{
  "num_hidden_layers": 10,
  "hidden_size": 576,
  "num_attention_heads": 9,
  "num_key_value_heads": 9,
  "head_dim": 64,
  "intermediate_size": 2304,
  "vocab_size": 13586,
  "hidden_act": "gelu",
  "norm": "rmsnorm",
  "norm_place": "pre",
  "norm_eps": 1e-05,
  "positions": "alibi",
  "qk_norm": false,
  "attn_scale": 0.125,
  "bias": "all",
  "tie_word_embeddings": true,
  "parallel_block": false,
  "extras": ["capped logits"],
  "init": "uniform",
  "init_std_qkv": 0.0272,
  "init_std_o": 0.00607,
  "init_std_up": 0.0272,
  "init_std_down": 0.00304,
  "optimizer": "adamw",
  "learning_rate": 0.00103,
  "lr_mult_up": 0.667,
  "beta1": 0.9,
  "beta2": 0.99,
  "lr_head": 0.0066,
  "max_grad_norm": 1.0,
  "warmup_steps": 470,
  "schedule": "wsd",
  "decay_fraction": 0.697,
  "decay_shape": "linear",
  "final_lr_fraction": 0.1,
  "batch_tokens": 131072,
  "max_seq_len": 1024,
  "doc_mask": true,
  "train_tokens": 1080000000,
  "max_steps": 8240,
  "dataset": "wikipedia_en"
}
Each number is 50 + 15 x the weight over its row's rms, rounded and kept within 0 to 99. Layers, rows and columns count from 0. The size before them is the row's rms in percent of the matrix's.

# layer 6 MLP up, 2304x576, rms 0.0452, rows 1626-1680, columns 448-511
095:55 35 35 49 75 54 52 41 28 47 35 57 45 66 45 35 48 71 38 40 39 80 56 50 74 34 46 54 59 53 26 69 49 75 78 47 64 38 55 36 42 45 20 64 64 43 58 57 35 37 47 24 58 35 64 29 43 76 64 77 66 48 44 48
106:66 72 33 42 37 56 57 44 59 50 42 32 77 52 43 36 37 41 69 38 60 66 29 65 56 52 44 45 50 42 46 81 67 59 72 70 59 55 94 35 25 49 74 35 31 64 75 50 65 54 54 68 39 41 45 68 40 73 47 39 67 46 47 41
100:49 61 26 61 58 65 62 32 37 29 49 43 45 66 48 63 30 66 53 51 71 47 68 47 83 33 49 40 44 23 49 54 21 60 31 58 55 33 45 46 49 51 55 72 38 52 36 51 33 40 16 17 64 69 45 45 54 37 24 47 37 59 60 28
100:64 63 51 36 23 55 67 51 53 64 25 38 71 50 55 26 65 25 69 65 57 24 38 44 56 33 67 36 56 70 34 46 33 48 56 60 66 57 58 47 48 44 34 21 33 66 72 46 18 53 63 62 41 34 34 68 44 53 61 65 57 39 32 46
110:27 69 42 39 42 55 38 36 50 36 11 41 56 61 47 43 43 54 59 59 47 65 49 56 36 29 54 52 31 51 68 39 44 62 58 43 80 51 48 73 49 54 46 47 44 41 49 77 44 53 36 17 50 09 44 56 57 43 72 34 41 14 39 40
101:30 52 64 47 58 72 52 37 34 40 71 50 34 79 42 51 78 48 61 58 42 13 52 53 80 07 36 44 47 68 38 25 22 41 77 48 51 56 46 40 48 43 53 39 64 60 39 56 37 57 71 51 30 45 44 26 17 51 38 64 27 64 45 70
094:57 42 47 42 46 35 29 74 51 49 63 60 54 55 27 33 41 23 47 54 27 70 74 39 43 54 54 27 44 12 33 73 46 38 78 57 38 57 44 46 58 26 25 62 43 56 55 65 61 84 43 42 41 65 59 41 46 34 55 31 38 55 45 53
088:70 59 48 30 55 38 65 57 56 52 20 61 58 55 60 46 53 27 42 50 56 52 65 52 42 31 29 37 42 40 55 57 31 50 33 43 43 48 46 42 58 38 49 85 50 40 53 90 39 22 52 51 73 55 51 31 26 57 52 67 71 69 25 76
088:52 64 25 32 64 36 38 50 54 53 58 64 43 48 43 36 53 33 61 39 73 61 45 24 68 37 29 38 60 35 52 34 55 64 30 47 64 60 38 30 98 44 15 60 33 43 51 46 53 63 58 32 63 61 55 40 39 35 52 40 48 56 47 57
097:28 75 63 35 51 45 57 61 62 63 55 33 34 60 51 41 87 59 66 49 53 74 50 45 47 43 72 47 19 25 50 43 16 56 34 45 75 55 62 42 46 59 46 59 61 48 69 57 49 53 41 72 44 36 40 43 48 62 66 62 38 67 80 67
094:41 52 41 49 60 75 70 51 26 58 50 68 47 50 45 51 31 52 54 43 82 55 55 40 49 47 58 50 68 17 56 70 39 53 64 75 42 73 66 31 52 51 13 49 69 53 74 64 74 70 55 42 54 29 56 34 49 24 73 56 41 39 69 42
099:60 34 29 75 81 46 59 67 70 49 42 60 38 44 52 67 22 49 30 44 60 47 44 56 64 39 42 32 32 40 71 59 54 65 44 49 19 26 38 59 45 64 56 42 65 55 68 35 33 37 45 67 63 41 46 49 56 56 67 53 45 45 33 21
101:56 47 47 37 47 48 43 50 44 46 26 39 63 30 67 57 48 61 49 24 28 40 41 68 71 45 22 63 38 66 18 41 40 51 41 52 69 33 44 20 49 48 66 72 58 70 66 44 26 51 30 62 47 60 57 65 43 69 41 60 49 81 40 58
096:52 63 46 58 62 27 54 66 59 33 46 20 78 47 52 56 64 49 27 32 17 64 39 63 65 36 53 57 56 62 84 48 52 38 67 49 35 45 64 61 70 32 31 40 47 49 38 54 53 44 33 78 41 30 36 36 57 89 56 49 69 21 51 53
100:30 36 34 34 52 61 61 55 57 32 70 64 45 58 60 75 70 32 48 31 34 69 40 68 48 49 66 58 56 63 26 39 28 48 35 70 50 12 79 50 45 60 52 48 31 67 42 47 69 33 56 26 38 62 41 75 33 55 49 32 43 71 39 64
103:50 80 48 32 64 41 41 59 21 38 55 55 53 52 55 46 55 49 66 60 48 41 26 31 65 50 46 44 42 36 52 41 57 43 53 41 54 45 38 70 51 35 69 64 42 29 58 55 59 40 66 40 40 44 42 32 25 56 24 44 53 29 45 46
102:19 36 19 31 52 71 49 65 45 48 54 35 39 31 52 40 60 08 44 67 31 45 33 59 43 78 71 48 39 36 55 61 39 54 44 47 77 58 29 48 42 42 33 60 26 71 53 35 70 53 61 35 42 54 39 61 73 60 64 52 32 53 62 62
099:54 64 69 45 55 53 51 43 72 75 65 31 62 33 68 33 44 50 64 64 55 50 57 47 64 40 42 45 54 60 53 40 60 36 69 44 35 45 55 26 53 39 70 25 62 46 54 75 52 26 71 53 43 39 56 64 24 74 53 52 56 39 51 66
103:57 58 54 55 63 43 54 77 52 36 62 50 39 64 39 60 15 57 44 75 53 30 42 31 84 58 52 39 50 55 32 42 36 46 28 71 43 52 51 38 47 48 36 21 51 71 35 73 67 27 37 62 57 55 65 79 30 43 49 40 82 39 47 54
104:44 31 41 38 60 61 50 59 32 50 51 48 59 44 59 35 58 39 37 21 46 53 38 33 46 62 24 48 50 57 57 48 49 61 48 52 50 42 60 57 39 34 13 67 39 38 78 56 61 49 42 45 34 64 64 89 57 39 47 10 25 31 30 61
101:48 39 62 70 68 62 60 35 69 72 77 51 63 58 60 71 80 58 36 18 32 49 50 72 63 61 64 45 43 60 43 68 44 34 60 29 34 37 45 66 59 43 53 48 49 21 55 65 69 66 43 36 49 52 53 55 42 54 62 29 25 64 72 27
102:38 24 32 26 52 47 53 60 85 25 35 45 34 61 24 62 65 29 31 47 58 72 61 36 69 55 53 56 65 47 53 26 29 58 47 49 39 42 61 65 45 78 30 63 24 40 48 32 54 72 53 35 32 76 70 63 81 43 47 19 28 58 66 43
104:52 39 37 26 74 38 31 69 51 20 53 33 34 39 40 38 70 35 30 45 42 53 69 54 58 31 30 29 31 61 64 39 42 44 31 24 62 47 58 56 47 64 46 70 43 40 68 68 61 61 34 46 58 81 55 44 46 66 43 43 51 53 37 32
098:51 24 72 58 65 71 46 29 33 55 50 51 43 46 36 42 47 72 83 56 44 46 47 37 40 64 56 54 36 46 61 41 55 33 35 50 65 47 70 62 61 50 57 44 45 66 65 49 40 68 25 61 73 51 46 31 12 66 62 39 58 49 39 40
085:79 83 39 59 49 40 41 47 51 38 33 34 75 49 44 64 59 36 58 34 35 52 81 61 36 50 76 38 42 59 38 57 62 62 48 59 50 34 51 65 50 60 60 47 40 84 35 43 56 90 69 59 44 53 27 39 70 30 36 50 90 32 53 42
101:51 58 49 50 60 56 65 66 46 35 28 38 94 60 39 59 59 28 29 67 62 62 32 53 52 52 64 14 38 55 34 61 40 35 59 27 09 37 38 63 58 46 63 62 44 61 58 46 59 53 38 43 56 64 84 38 38 51 44 54 40 75 46 77
108:07 58 48 39 51 66 72 43 27 41 58 44 30 52 79 44 77 68 49 49 43 63 29 41 64 29 64 65 20 39 60 54 40 71 35 51 74 32 28 49 44 39 47 52 67 20 47 88 42 49 45 65 43 63 56 59 26 46 61 59 47 79 47 38
095:25 42 31 50 55 62 84 46 39 61 53 47 51 39 56 36 63 52 11 53 33 47 40 29 54 49 45 46 59 89 61 48 37 22 41 47 35 29 29 45 62 54 33 49 35 62 56 71 37 35 28 43 21 38 52 54 56 39 83 32 56 65 60 33
096:78 65 53 38 32 67 12 67 45 51 69 54 50 40 54 39 73 57 36 82 60 54 78 58 73 78 64 48 31 55 25 71 47 53 60 50 16 46 51 44 58 61 31 42 19 62 59 46 43 39 47 25 31 60 55 38 50 53 62 18 76 19 57 68
090:46 51 10 54 60 51 47 46 61 35 27 70 41 68 56 48 51 50 72 50 48 48 68 37 50 29 48 36 58 40 63 50 23 61 34 29 63 81 56 49 82 56 31 66 23 15 56 49 30 33 53 26 35 35 52 40 27 60 63 46 77 46 45 42
103:15 62 59 39 55 24 43 63 18 39 39 47 42 44 49 24 50 43 69 50 63 54 69 50 46 68 37 48 54 48 67 71 56 76 56 21 50 28 29 53 32 32 57 32 26 49 15 43 25 45 49 41 43 34 77 38 67 59 68 23 34 62 49 61
102:59 39 46 43 57 49 23 37 62 31 35 17 52 34 62 80 36 73 59 23 61 75 34 51 62 56 27 33 54 63 46 45 38 75 26 47 62 34 54 44 66 95 54 29 27 58 24 72 48 25 43 30 49 46 53 56 48 42 52 33 97 43 43 67
099:46 63 36 60 90 37 72 80 62 28 57 46 47 27 28 42 35 35 54 69 41 31 28 36 31 45 25 19 50 36 36 37 44 81 60 17 44 46 59 48 71 72 51 32 49 58 34 27 32 56 44 63 28 50 43 31 57 49 52 51 32 56 50 35
100:52 53 47 31 64 38 29 33 40 65 60 35 39 50 41 43 51 75 52 58 53 51 64 40 57 29 66 55 77 28 56 59 59 71 73 35 39 59 61 63 64 52 70 51 56 38 15 32 38 56 58 47 31 41 63 53 72 40 70 48 57 49 41 43
102:58 60 53 66 74 39 64 75 66 29 34 58 82 65 36 62 72 70 21 18 52 49 45 70 44 62 78 57 34 55 42 53 32 62 51 52 50 45 53 51 17 72 68 53 74 54 72 62 35 67 22 57 43 47 56 39 62 49 54 25 71 44 72 76
101:34 45 62 54 40 66 20 48 42 33 37 47 44 57 39 49 59 50 34 42 08 59 40 47 47 52 60 25 39 57 28 69 56 43 42 60 40 50 66 52 16 67 46 51 58 46 75 61 38 40 58 49 62 53 40 66 41 45 40 51 51 33 82 43
104:27 29 31 64 73 66 55 43 55 45 54 54 29 53 47 54 63 35 43 53 38 30 55 40 37 37 31 64 35 43 43 46 57 47 74 32 47 29 35 61 56 40 56 72 61 43 80 54 38 58 50 60 17 24 44 48 45 53 64 31 47 26 45 49
104:40 37 56 61 40 43 58 56 45 45 36 22 40 76 34 49 89 58 43 37 48 64 36 63 66 53 42 62 55 37 56 79 29 67 51 64 48 46 31 28 61 68 50 57 43 30 33 19 59 47 46 49 26 54 60 22 63 58 58 38 63 74 43 55
093:50 64 59 40 50 55 42 34 59 64 52 34 69 71 69 58 57 70 45 42 39 25 22 27 50 50 40 65 61 49 70 46 12 58 41 26 63 26 56 67 28 70 33 36 47 11 45 50 42 60 54 55 34 23 66 47 53 67 46 47 49 46 48 64
096:67 61 60 27 55 55 39 47 71 65 55 50 45 22 64 56 51 32 35 60 31 42 52 45 27 61 57 35 55 51 32 39 43 42 59 76 45 48 55 35 36 62 66 48 83 69 34 51 36 81 39 59 25 39 71 20 17 54 60 60 33 60 13 43
095:65 51 64 56 57 55 46 15 47 36 49 45 47 43 45 27 55 46 51 29 62 54 32 76 43 42 65 41 70 38 55 49 63 26 27 54 28 38 33 24 55 67 37 58 28 45 49 49 86 48 56 24 45 68 76 37 48 56 59 48 82 61 52 59
104:40 75 64 37 53 77 61 24 44 80 23 44 32 19 59 29 52 26 20 33 52 43 44 07 63 31 42 26 85 62 66 65 64 26 63 42 47 55 57 32 53 60 70 62 51 60 29 56 56 77 50 71 48 64 52 65 39 56 48 44 56 01 81 55
096:65 41 32 36 44 25 64 51 49 43 27 36 70 70 59 50 52 64 41 15 46 36 43 42 80 22 52 42 63 60 27 55 56 48 79 54 51 34 35 32 86 49 65 51 56 50 09 44 61 68 45 50 24 27 43 36 66 71 44 32 54 68 58 40
092:47 40 58 59 62 37 57 66 30 63 38 61 64 69 46 27 40 58 41 77 34 26 68 49 36 40 36 42 49 60 68 65 56 31 43 36 42 55 71 58 47 43 83 56 52 56 42 79 17 19 48 42 36 27 67 43 44 69 56 45 27 29 45 53
093:47 26 41 32 74 44 58 54 26 47 31 27 38 68 31 24 56 47 68 47 38 58 38 62 49 42 39 39 43 65 46 65 58 79 33 46 55 40 57 29 20 42 61 33 22 58 32 41 41 56 56 52 57 60 38 66 86 58 43 69 45 48 49 57
100:37 74 40 46 46 79 51 50 64 37 51 38 54 39 51 44 55 35 48 21 37 61 09 77 65 20 47 53 57 17 18 85 45 21 35 61 33 41 49 55 82 64 35 41 36 63 48 45 59 73 23 30 37 65 51 29 30 30 60 25 49 33 43 66
100:39 44 10 67 33 45 44 48 16 36 39 24 42 44 48 36 55 50 48 60 16 72 58 71 52 59 52 47 49 49 55 50 45 67 32 21 80 40 39 59 46 59 43 46 55 66 39 82 60 72 65 39 51 30 82 67 43 41 75 43 60 60 60 57
100:19 18 74 66 50 71 53 72 51 43 11 14 76 55 54 43 51 42 25 25 80 56 41 42 44 39 35 29 28 57 31 64 43 44 44 59 39 65 69 24 68 44 40 48 38 59 41 24 57 40 35 52 42 67 51 53 34 79 62 32 71 33 55 58
090:68 32 68 53 74 34 45 38 29 50 60 48 54 47 44 36 35 36 38 35 40 30 23 45 56 74 67 59 52 33 54 61 14 26 30 36 56 44 42 71 76 40 31 78 74 52 47 57 54 55 42 45 58 51 78 42 45 42 67 34 59 44 53 36
106:21 27 71 64 24 70 64 34 49 47 26 21 59 33 63 36 52 49 58 26 36 40 50 59 37 67 58 53 28 53 49 44 54 32 47 72 46 42 66 55 53 41 57 61 41 30 28 44 73 38 28 51 35 55 50 45 74 75 73 52 65 36 38 70
101:42 75 40 64 46 50 54 45 20 45 69 34 52 59 39 16 54 45 49 63 32 64 44 57 56 38 46 36 50 49 45 71 36 49 55 37 54 40 75 23 61 53 68 08 41 45 65 57 61 47 47 64 21 77 46 65 54 72 48 63 39 36 30 52
109:14 68 41 54 47 49 23 69 28 55 32 58 50 64 65 12 63 40 38 53 60 36 52 54 43 62 39 50 52 54 58 74 38 72 52 35 64 39 65 43 65 45 40 61 40 46 18 81 44 62 51 07 71 64 49 62 35 53 34 64 45 72 54 40
100:46 41 43 68 51 47 53 65 40 08 43 33 48 38 60 46 53 43 42 45 38 54 08 35 50 68 67 50 38 32 29 36 37 49 56 42 50 54 23 47 11 54 46 91 41 56 53 50 85 38 74 48 28 50 41 48 50 27 25 32 62 61 50 79
107:56 55 42 43 32 78 40 57 48 27 41 36 51 70 45 20 41 34 28 53 68 40 23 35 50 34 42 56 49 53 37 66 28 26 65 31 35 62 60 66 47 48 60 37 45 55 55 66 33 35 63 53 38 45 58 68 53 49 62 49 35 59 50 57
097:51 45 58 77 47 38 67 53 63 62 66 43 43 12 59 21 21 40 51 37 55 80 13 58 49 60 72 70 46 28 52 54 48 10 67 40 61 55 44 49 64 61 60 52 47 67 63 71 47 54 43 36 62 21 57 15 31 80 33 56 22 57 60 50
# layer 6 MLP down (transposed), 2304x576, rms 0.0603, rows 1626-1679, columns 448-511
092:76 49 84 28 68 58 37 50 67 41 31 52 47 50 49 40 57 61 09 43 52 23 56 35 61 21 51 72 59 65 61 69 57 49 40 42 43 73 21 98 49 53 49 59 61 46 56 47 68 53 50 60 38 66 42 65 19 53 16 40 30 50 48 49
106:85 34 36 53 43 33 73 89 54 79 42 49 53 44 76 29 45 42 43 54 55 23 56 47 47 65 45 56 67 40 57 29 49 52 60 50 85 42 69 40 50 52 52 44 35 70 47 65 44 45 57 47 45 51 32 60 35 49 54 40 45 77 70 45
109:66 83 63 47 49 42 35 17 32 48 58 57 47 51 42 39 56 41 41 50 63 15 64 32 43 38 49 34 77 42 66 22 62 26 89 68 71 33 68 45 37 49 53 45 71 47 37 37 55 50 48 49 51 53 72 44 57 41 60 52 69 50 46 59
105:35 36 60 61 83 39 43 58 65 25 59 57 69 70 58 24 31 47 31 33 48 80 45 31 27 44 67 60 40 58 37 58 54 63 52 68 50 70 43 48 05 37 64 20 73 65 47 35 36 43 74 69 14 50 59 50 54 71 60 61 56 52 70 54
119:36 59 13 43 31 41 33 66 18 70 51 53 37 55 64 48 38 65 65 64 33 33 62 48 52 53 31 70 71 44 78 66 50 56 73 39 71 48 36 56 38 74 44 72 70 62 62 57 38 31 27 46 42 27 34 68 56 49 49 33 43 49 59 26
102:42 43 59 61 72 58 48 35 39 74 67 56 41 42 75 15 41 58 72 80 51 80 50 49 55 73 70 20 62 40 18 24 56 68 28 51 72 48 67 43 46 53 59 70 57 79 65 57 53 53 46 61 33 54 84 53 43 48 37 31 24 31 56 68
097:51 31 64 43 33 55 45 60 55 51 54 53 69 63 41 46 46 53 62 71 51 47 64 62 56 59 27 42 44 54 38 38 51 46 36 81 48 58 51 30 34 38 35 64 50 40 53 19 57 52 71 46 44 79 54 57 46 60 53 73 57 56 74 44
090:61 44 44 48 47 61 72 56 39 51 70 68 51 56 50 30 32 69 40 51 57 33 42 48 60 41 53 65 68 34 50 35 61 78 59 46 49 73 37 16 59 42 45 37 65 52 62 70 55 37 68 39 59 39 34 83 42 05 77 74 45 30 32 55
085:40 37 54 67 51 47 58 46 51 44 64 30 48 69 38 57 60 64 41 47 44 46 69 84 17 53 33 64 33 51 41 72 43 41 65 44 55 54 80 70 49 45 50 46 79 55 57 34 27 45 34 84 36 44 86 52 47 80 62 49 46 32 71 34
096:42 12 49 49 35 45 60 42 56 49 38 53 47 42 41 61 46 64 33 58 57 30 65 43 52 56 95 52 44 51 22 68 74 52 57 39 43 53 51 52 28 61 66 47 50 45 36 49 55 61 69 31 54 43 27 47 42 49 66 37 68 79 46 39
092:32 45 71 77 26 46 67 54 36 55 28 52 60 15 50 41 57 34 44 68 41 40 61 44 74 59 50 55 54 87 62 57 45 63 70 37 49 32 57 51 57 38 49 58 43 57 61 48 45 21 50 54 61 51 46 37 25 53 65 57 30 65 58 62
096:61 59 43 39 47 47 32 39 46 24 65 69 50 76 19 48 47 62 44 56 65 32 69 64 63 24 21 58 57 50 42 49 57 43 34 38 74 55 40 56 79 50 46 61 61 42 54 53 63 50 37 40 48 50 51 60 33 54 46 64 70 66 54 58
097:41 56 25 30 85 27 44 77 41 40 46 79 47 76 50 55 38 47 26 58 59 32 23 41 36 40 50 51 68 41 57 47 64 63 29 44 10 54 61 51 64 52 41 53 58 62 37 58 65 39 41 58 69 56 58 29 27 42 88 41 54 30 43 52
100:37 59 53 18 54 67 52 55 64 61 51 58 26 37 46 28 61 52 49 40 53 36 56 48 49 33 38 63 33 49 58 83 53 55 19 45 41 39 60 76 19 37 67 66 69 64 40 54 38 29 60 32 34 46 56 32 42 38 34 46 47 33 46 60
101:31 38 58 68 54 52 70 57 33 37 29 80 54 37 40 27 51 46 45 58 54 35 79 32 50 67 57 55 30 43 49 60 64 90 52 50 69 46 35 36 34 18 37 54 27 39 39 56 38 46 72 76 33 55 33 40 76 63 32 42 47 36 72 58
105:62 60 25 62 66 42 56 50 45 37 63 19 65 51 52 50 48 41 47 34 60 44 29 51 52 42 55 64 37 66 55 49 33 24 55 46 50 60 61 51 62 59 58 47 52 50 63 76 67 06 70 30 45 82 52 57 48 45 52 18 70 52 72 42
100:61 75 46 19 54 51 53 36 43 62 53 72 50 76 48 50 32 64 60 46 57 60 54 14 49 09 61 52 26 68 87 09 16 87 41 38 65 23 55 36 41 42 52 26 38 43 69 51 36 68 65 30 63 45 57 46 55 55 25 50 41 41 68 52
098:65 57 69 37 53 34 59 32 89 00 42 42 31 38 21 76 45 59 32 26 43 54 15 29 54 42 34 43 67 56 41 60 66 58 35 11 56 48 39 72 51 50 37 31 20 45 36 74 52 46 48 55 49 59 25 25 35 58 72 57 45 54 55 60
106:48 40 59 58 30 54 30 35 34 56 22 49 57 46 54 56 33 43 30 62 60 44 29 66 58 74 52 36 37 40 26 53 70 55 45 59 42 40 36 28 36 54 33 42 41 55 42 69 22 57 71 47 33 68 68 62 37 43 51 66 19 55 54 61
107:53 59 11 16 60 29 52 43 50 61 44 50 56 62 60 74 59 46 53 34 60 69 43 24 34 55 83 20 39 48 40 58 58 24 41 53 55 36 48 41 50 51 40 79 29 43 43 46 75 59 25 52 54 73 67 50 68 42 53 42 28 41 42 42
101:43 36 38 62 55 46 39 30 58 39 29 51 56 55 22 43 50 44 49 63 47 29 31 48 74 53 39 49 15 67 43 46 68 50 34 70 37 54 72 67 14 54 54 55 61 74 65 50 45 35 78 56 44 67 21 36 56 58 45 45 71 35 66 53
106:43 44 78 46 59 46 56 61 49 47 45 44 55 43 58 53 14 46 90 49 56 17 63 38 63 53 40 54 35 35 37 26 43 41 55 40 41 50 25 23 62 53 56 75 30 74 25 32 32 60 29 90 27 20 57 29 43 47 38 36 53 53 43 51
102:29 45 49 33 55 47 57 62 50 59 62 68 52 55 37 34 26 46 54 66 53 22 60 59 72 58 66 18 64 48 59 47 38 32 55 26 76 71 70 69 69 33 36 54 20 29 54 52 69 69 54 57 39 41 15 55 47 32 35 66 66 85 39 57
091:46 58 32 58 65 47 45 57 59 75 52 39 79 40 41 74 50 71 26 38 52 62 66 47 57 43 58 51 51 46 55 56 39 55 40 45 40 22 48 50 58 67 48 19 61 45 30 23 61 48 67 44 33 65 37 49 29 32 45 38 47 30 24 67
079:49 39 61 71 41 60 74 54 24 44 46 64 52 69 46 38 57 70 78 45 29 75 61 53 73 44 59 47 56 50 55 62 38 31 10 67 61 51 50 29 41 48 27 24 44 32 64 39 31 30 45 46 50 41 10 67 37 57 46 57 39 52 37 53
101:52 44 38 50 38 66 46 52 53 51 39 72 25 53 26 47 42 40 51 46 49 46 30 45 62 65 59 43 90 64 32 24 67 57 51 49 54 61 34 62 53 76 39 29 77 55 38 76 63 40 67 66 49 41 76 52 38 25 61 51 66 39 29 49
109:25 21 49 58 45 24 49 66 32 45 52 66 14 30 73 57 76 60 56 55 52 37 65 44 57 43 68 46 42 64 59 36 33 51 42 52 66 46 39 64 05 55 52 33 43 81 56 54 60 34 37 06 51 80 43 42 62 31 31 52 53 87 70 26
090:62 49 53 59 61 51 51 53 40 61 56 35 40 49 59 45 25 27 42 72 40 63 45 54 43 40 39 57 56 48 33 31 55 71 73 42 64 60 61 37 84 46 47 53 37 53 74 25 25 24 51 55 44 50 25 75 43 15 36 45 58 33 27 42
088:47 25 50 63 55 54 61 36 65 65 61 62 60 66 19 45 46 43 57 47 55 36 62 28 36 23 63 43 35 27 23 41 56 29 25 67 45 50 60 43 55 51 48 56 33 45 53 44 48 40 66 59 76 41 40 35 50 62 44 52 53 46 47 51
093:37 45 64 43 61 75 48 63 33 67 51 53 34 70 18 33 41 55 74 48 38 45 59 50 41 53 40 30 58 35 37 61 24 58 74 63 39 31 37 22 40 54 55 43 58 71 52 37 25 63 46 46 21 15 53 59 29 44 20 66 47 49 54 43
102:49 43 52 24 26 76 44 64 66 42 42 46 60 50 24 45 75 59 58 27 59 22 51 68 34 47 44 53 36 46 36 29 39 41 53 66 67 99 49 48 25 68 67 74 75 46 57 35 52 35 21 34 69 57 53 61 38 46 30 50 35 46 57 46
105:60 35 86 73 43 43 46 04 75 42 46 52 53 79 26 62 54 40 34 39 52 79 52 53 34 67 63 57 36 33 29 41 46 43 31 22 29 53 50 90 54 71 26 46 29 35 71 69 47 38 60 43 18 37 68 43 70 54 51 87 57 48 32 19
096:63 79 53 57 40 57 24 50 46 57 36 66 34 52 42 59 41 33 25 64 64 48 29 63 34 58 46 28 50 52 25 31 81 21 50 54 68 21 66 27 41 34 57 38 41 34 49 79 21 44 64 87 54 48 33 46 40 50 51 28 54 38 33 45
096:52 52 45 57 62 80 75 58 68 60 13 42 59 43 57 30 55 62 42 47 49 68 57 56 43 60 65 45 45 45 78 70 69 42 44 48 20 68 31 49 42 34 20 43 28 66 46 60 65 53 61 57 50 48 28 47 25 51 69 10 51 68 40 40
100:49 64 50 51 32 91 51 54 29 36 85 49 60 42 62 58 46 49 22 61 33 66 68 63 35 71 53 33 43 63 77 52 68 34 40 35 29 49 36 40 48 40 62 38 53 76 47 74 41 28 45 68 47 49 35 56 82 57 58 70 29 40 60 46
099:64 43 26 30 47 60 22 41 44 49 58 40 57 60 45 60 78 56 56 68 73 34 42 49 66 32 68 55 85 27 27 41 77 49 57 49 47 31 38 50 52 38 47 33 49 48 54 76 49 59 78 83 46 32 27 34 71 35 48 38 48 78 71 89
107:28 47 48 45 50 77 67 41 28 58 58 42 55 20 62 45 77 54 40 16 52 35 35 54 47 64 44 58 25 36 50 80 49 40 61 45 56 40 72 42 73 49 57 76 74 46 36 55 77 52 46 56 46 40 45 61 64 39 43 53 49 63 37 31
092:64 51 51 43 66 57 31 51 55 50 60 85 48 33 73 59 17 48 53 59 52 38 61 30 44 42 70 15 41 57 34 20 63 28 46 31 50 52 48 58 26 32 54 52 54 64 78 95 31 59 58 55 88 31 66 69 55 35 48 54 52 40 57 33
089:61 31 31 38 70 49 70 39 63 47 48 24 53 51 50 47 53 43 38 49 74 48 44 33 41 35 29 57 61 47 40 52 50 82 51 47 58 40 79 66 80 61 40 58 59 51 75 54 65 52 55 59 52 58 78 52 54 39 43 57 53 49 43 58
097:59 39 70 31 37 47 56 59 47 37 35 66 53 25 58 32 39 45 74 36 55 45 46 59 48 38 49 51 54 32 64 27 40 15 79 38 33 38 62 34 60 24 59 66 50 55 23 43 62 66 27 42 83 22 71 38 59 65 72 55 62 46 48 31
094:59 39 59 49 51 22 39 56 40 55 49 47 53 45 51 69 53 52 45 78 59 62 52 54 50 44 53 64 46 39 53 64 54 53 42 04 57 49 36 51 70 69 78 52 53 43 46 34 49 37 55 64 57 66 33 63 33 64 69 64 52 45 45 57
108:46 32 40 54 54 49 41 14 52 46 33 50 66 43 49 47 41 55 57 95 73 34 55 43 50 53 52 55 97 53 60 70 56 50 30 38 43 40 52 32 21 40 41 61 58 68 41 52 49 35 65 67 28 51 56 79 45 86 52 75 50 34 34 61
097:23 57 51 26 51 48 41 61 50 58 48 30 30 46 39 36 67 62 75 75 54 58 62 99 62 80 29 69 47 63 61 27 42 53 52 50 53 68 62 67 21 76 49 50 59 77 61 62 42 43 67 30 49 89 56 79 34 44 33 55 60 41 55 16
094:55 49 48 32 73 61 53 59 66 42 57 59 80 30 72 45 13 62 28 51 25 58 55 62 69 59 26 44 56 43 74 64 47 56 42 57 53 45 69 37 37 40 35 13 49 56 45 68 46 57 58 40 36 31 43 59 42 22 38 58 48 55 63 46
090:36 68 44 55 59 68 78 52 68 46 28 49 62 32 44 57 78 55 28 46 64 63 76 64 42 38 71 45 67 16 50 38 50 48 64 41 40 63 58 78 63 66 86 60 59 61 26 65 42 48 39 25 45 54 16 34 36 34 46 38 46 49 25 43
107:31 63 72 42 43 17 59 58 71 49 35 45 42 27 31 76 51 68 41 51 45 53 58 68 58 44 41 63 29 83 30 41 65 43 59 75 29 50 56 35 55 46 46 58 55 52 41 41 56 56 45 38 72 38 67 22 16 39 74 47 57 59 67 86
104:37 69 79 58 56 56 48 53 36 54 38 41 45 45 37 44 56 51 26 28 54 28 69 59 71 46 40 65 53 63 45 57 58 51 55 33 36 41 76 24 80 48 42 32 75 25 41 76 65 63 75 64 34 54 26 48 41 70 44 59 54 43 60 53
100:28 43 47 58 64 52 49 43 40 49 44 33 35 59 55 38 53 46 62 54 58 60 67 48 33 26 51 68 39 48 52 86 26 38 65 47 16 48 26 48 47 44 16 45 55 56 49 41 57 29 51 50 29 57 16 44 58 66 40 59 41 20 51 36
087:48 53 27 56 39 70 57 44 64 60 25 52 21 72 52 71 51 67 44 53 28 72 44 50 47 69 31 32 65 49 69 62 66 58 72 68 48 55 60 36 72 57 63 34 37 54 37 34 68 43 58 66 40 51 35 39 39 39 22 65 78 46 50 64
110:56 49 57 41 63 65 46 45 43 30 37 59 58 42 44 31 70 75 33 47 35 51 71 72 25 53 77 54 37 52 37 60 66 46 64 58 53 36 33 45 58 43 52 49 36 72 65 50 67 33 32 66 42 46 28 28 26 59 57 52 41 52 28 50
099:78 39 37 84 60 41 82 42 48 64 54 69 32 31 18 59 51 48 51 43 52 16 68 49 30 73 62 53 33 38 61 79 64 36 37 48 59 44 61 67 53 67 54 49 39 43 45 50 39 46 52 65 32 33 07 41 65 54 70 53 47 49 59 66
106:57 70 68 47 65 56 46 60 59 50 41 51 32 31 58 42 60 25 59 58 44 46 41 62 55 35 44 73 59 39 71 50 49 61 67 49 63 70 56 68 41 26 39 87 31 53 50 52 42 44 17 43 41 35 19 56 54 48 64 61 60 40 65 32
097:35 51 67 54 50 65 37 43 34 40 65 52 21 48 71 56 70 69 43 59 43 33 44 44 46 39 71 58 47 47 30 62 60 52 56 52 36 61 65 52 70 39 68 70 65 47 41 60 36 33 44 62 52 18 15 61 38 48 67 46 75 62 33 30
106:43 59 60 75 58 88 42 58 85 26 49 36 70 53 25 22 67 41 35 34 65 74 59 62 37 77 83 16 42 64 34 58 49 73 32 52 42 26 68 38 60 43 55 66 57 47 59 59 75 50 67 52 32 47 06 58 39 17 48 55 79 44 49 51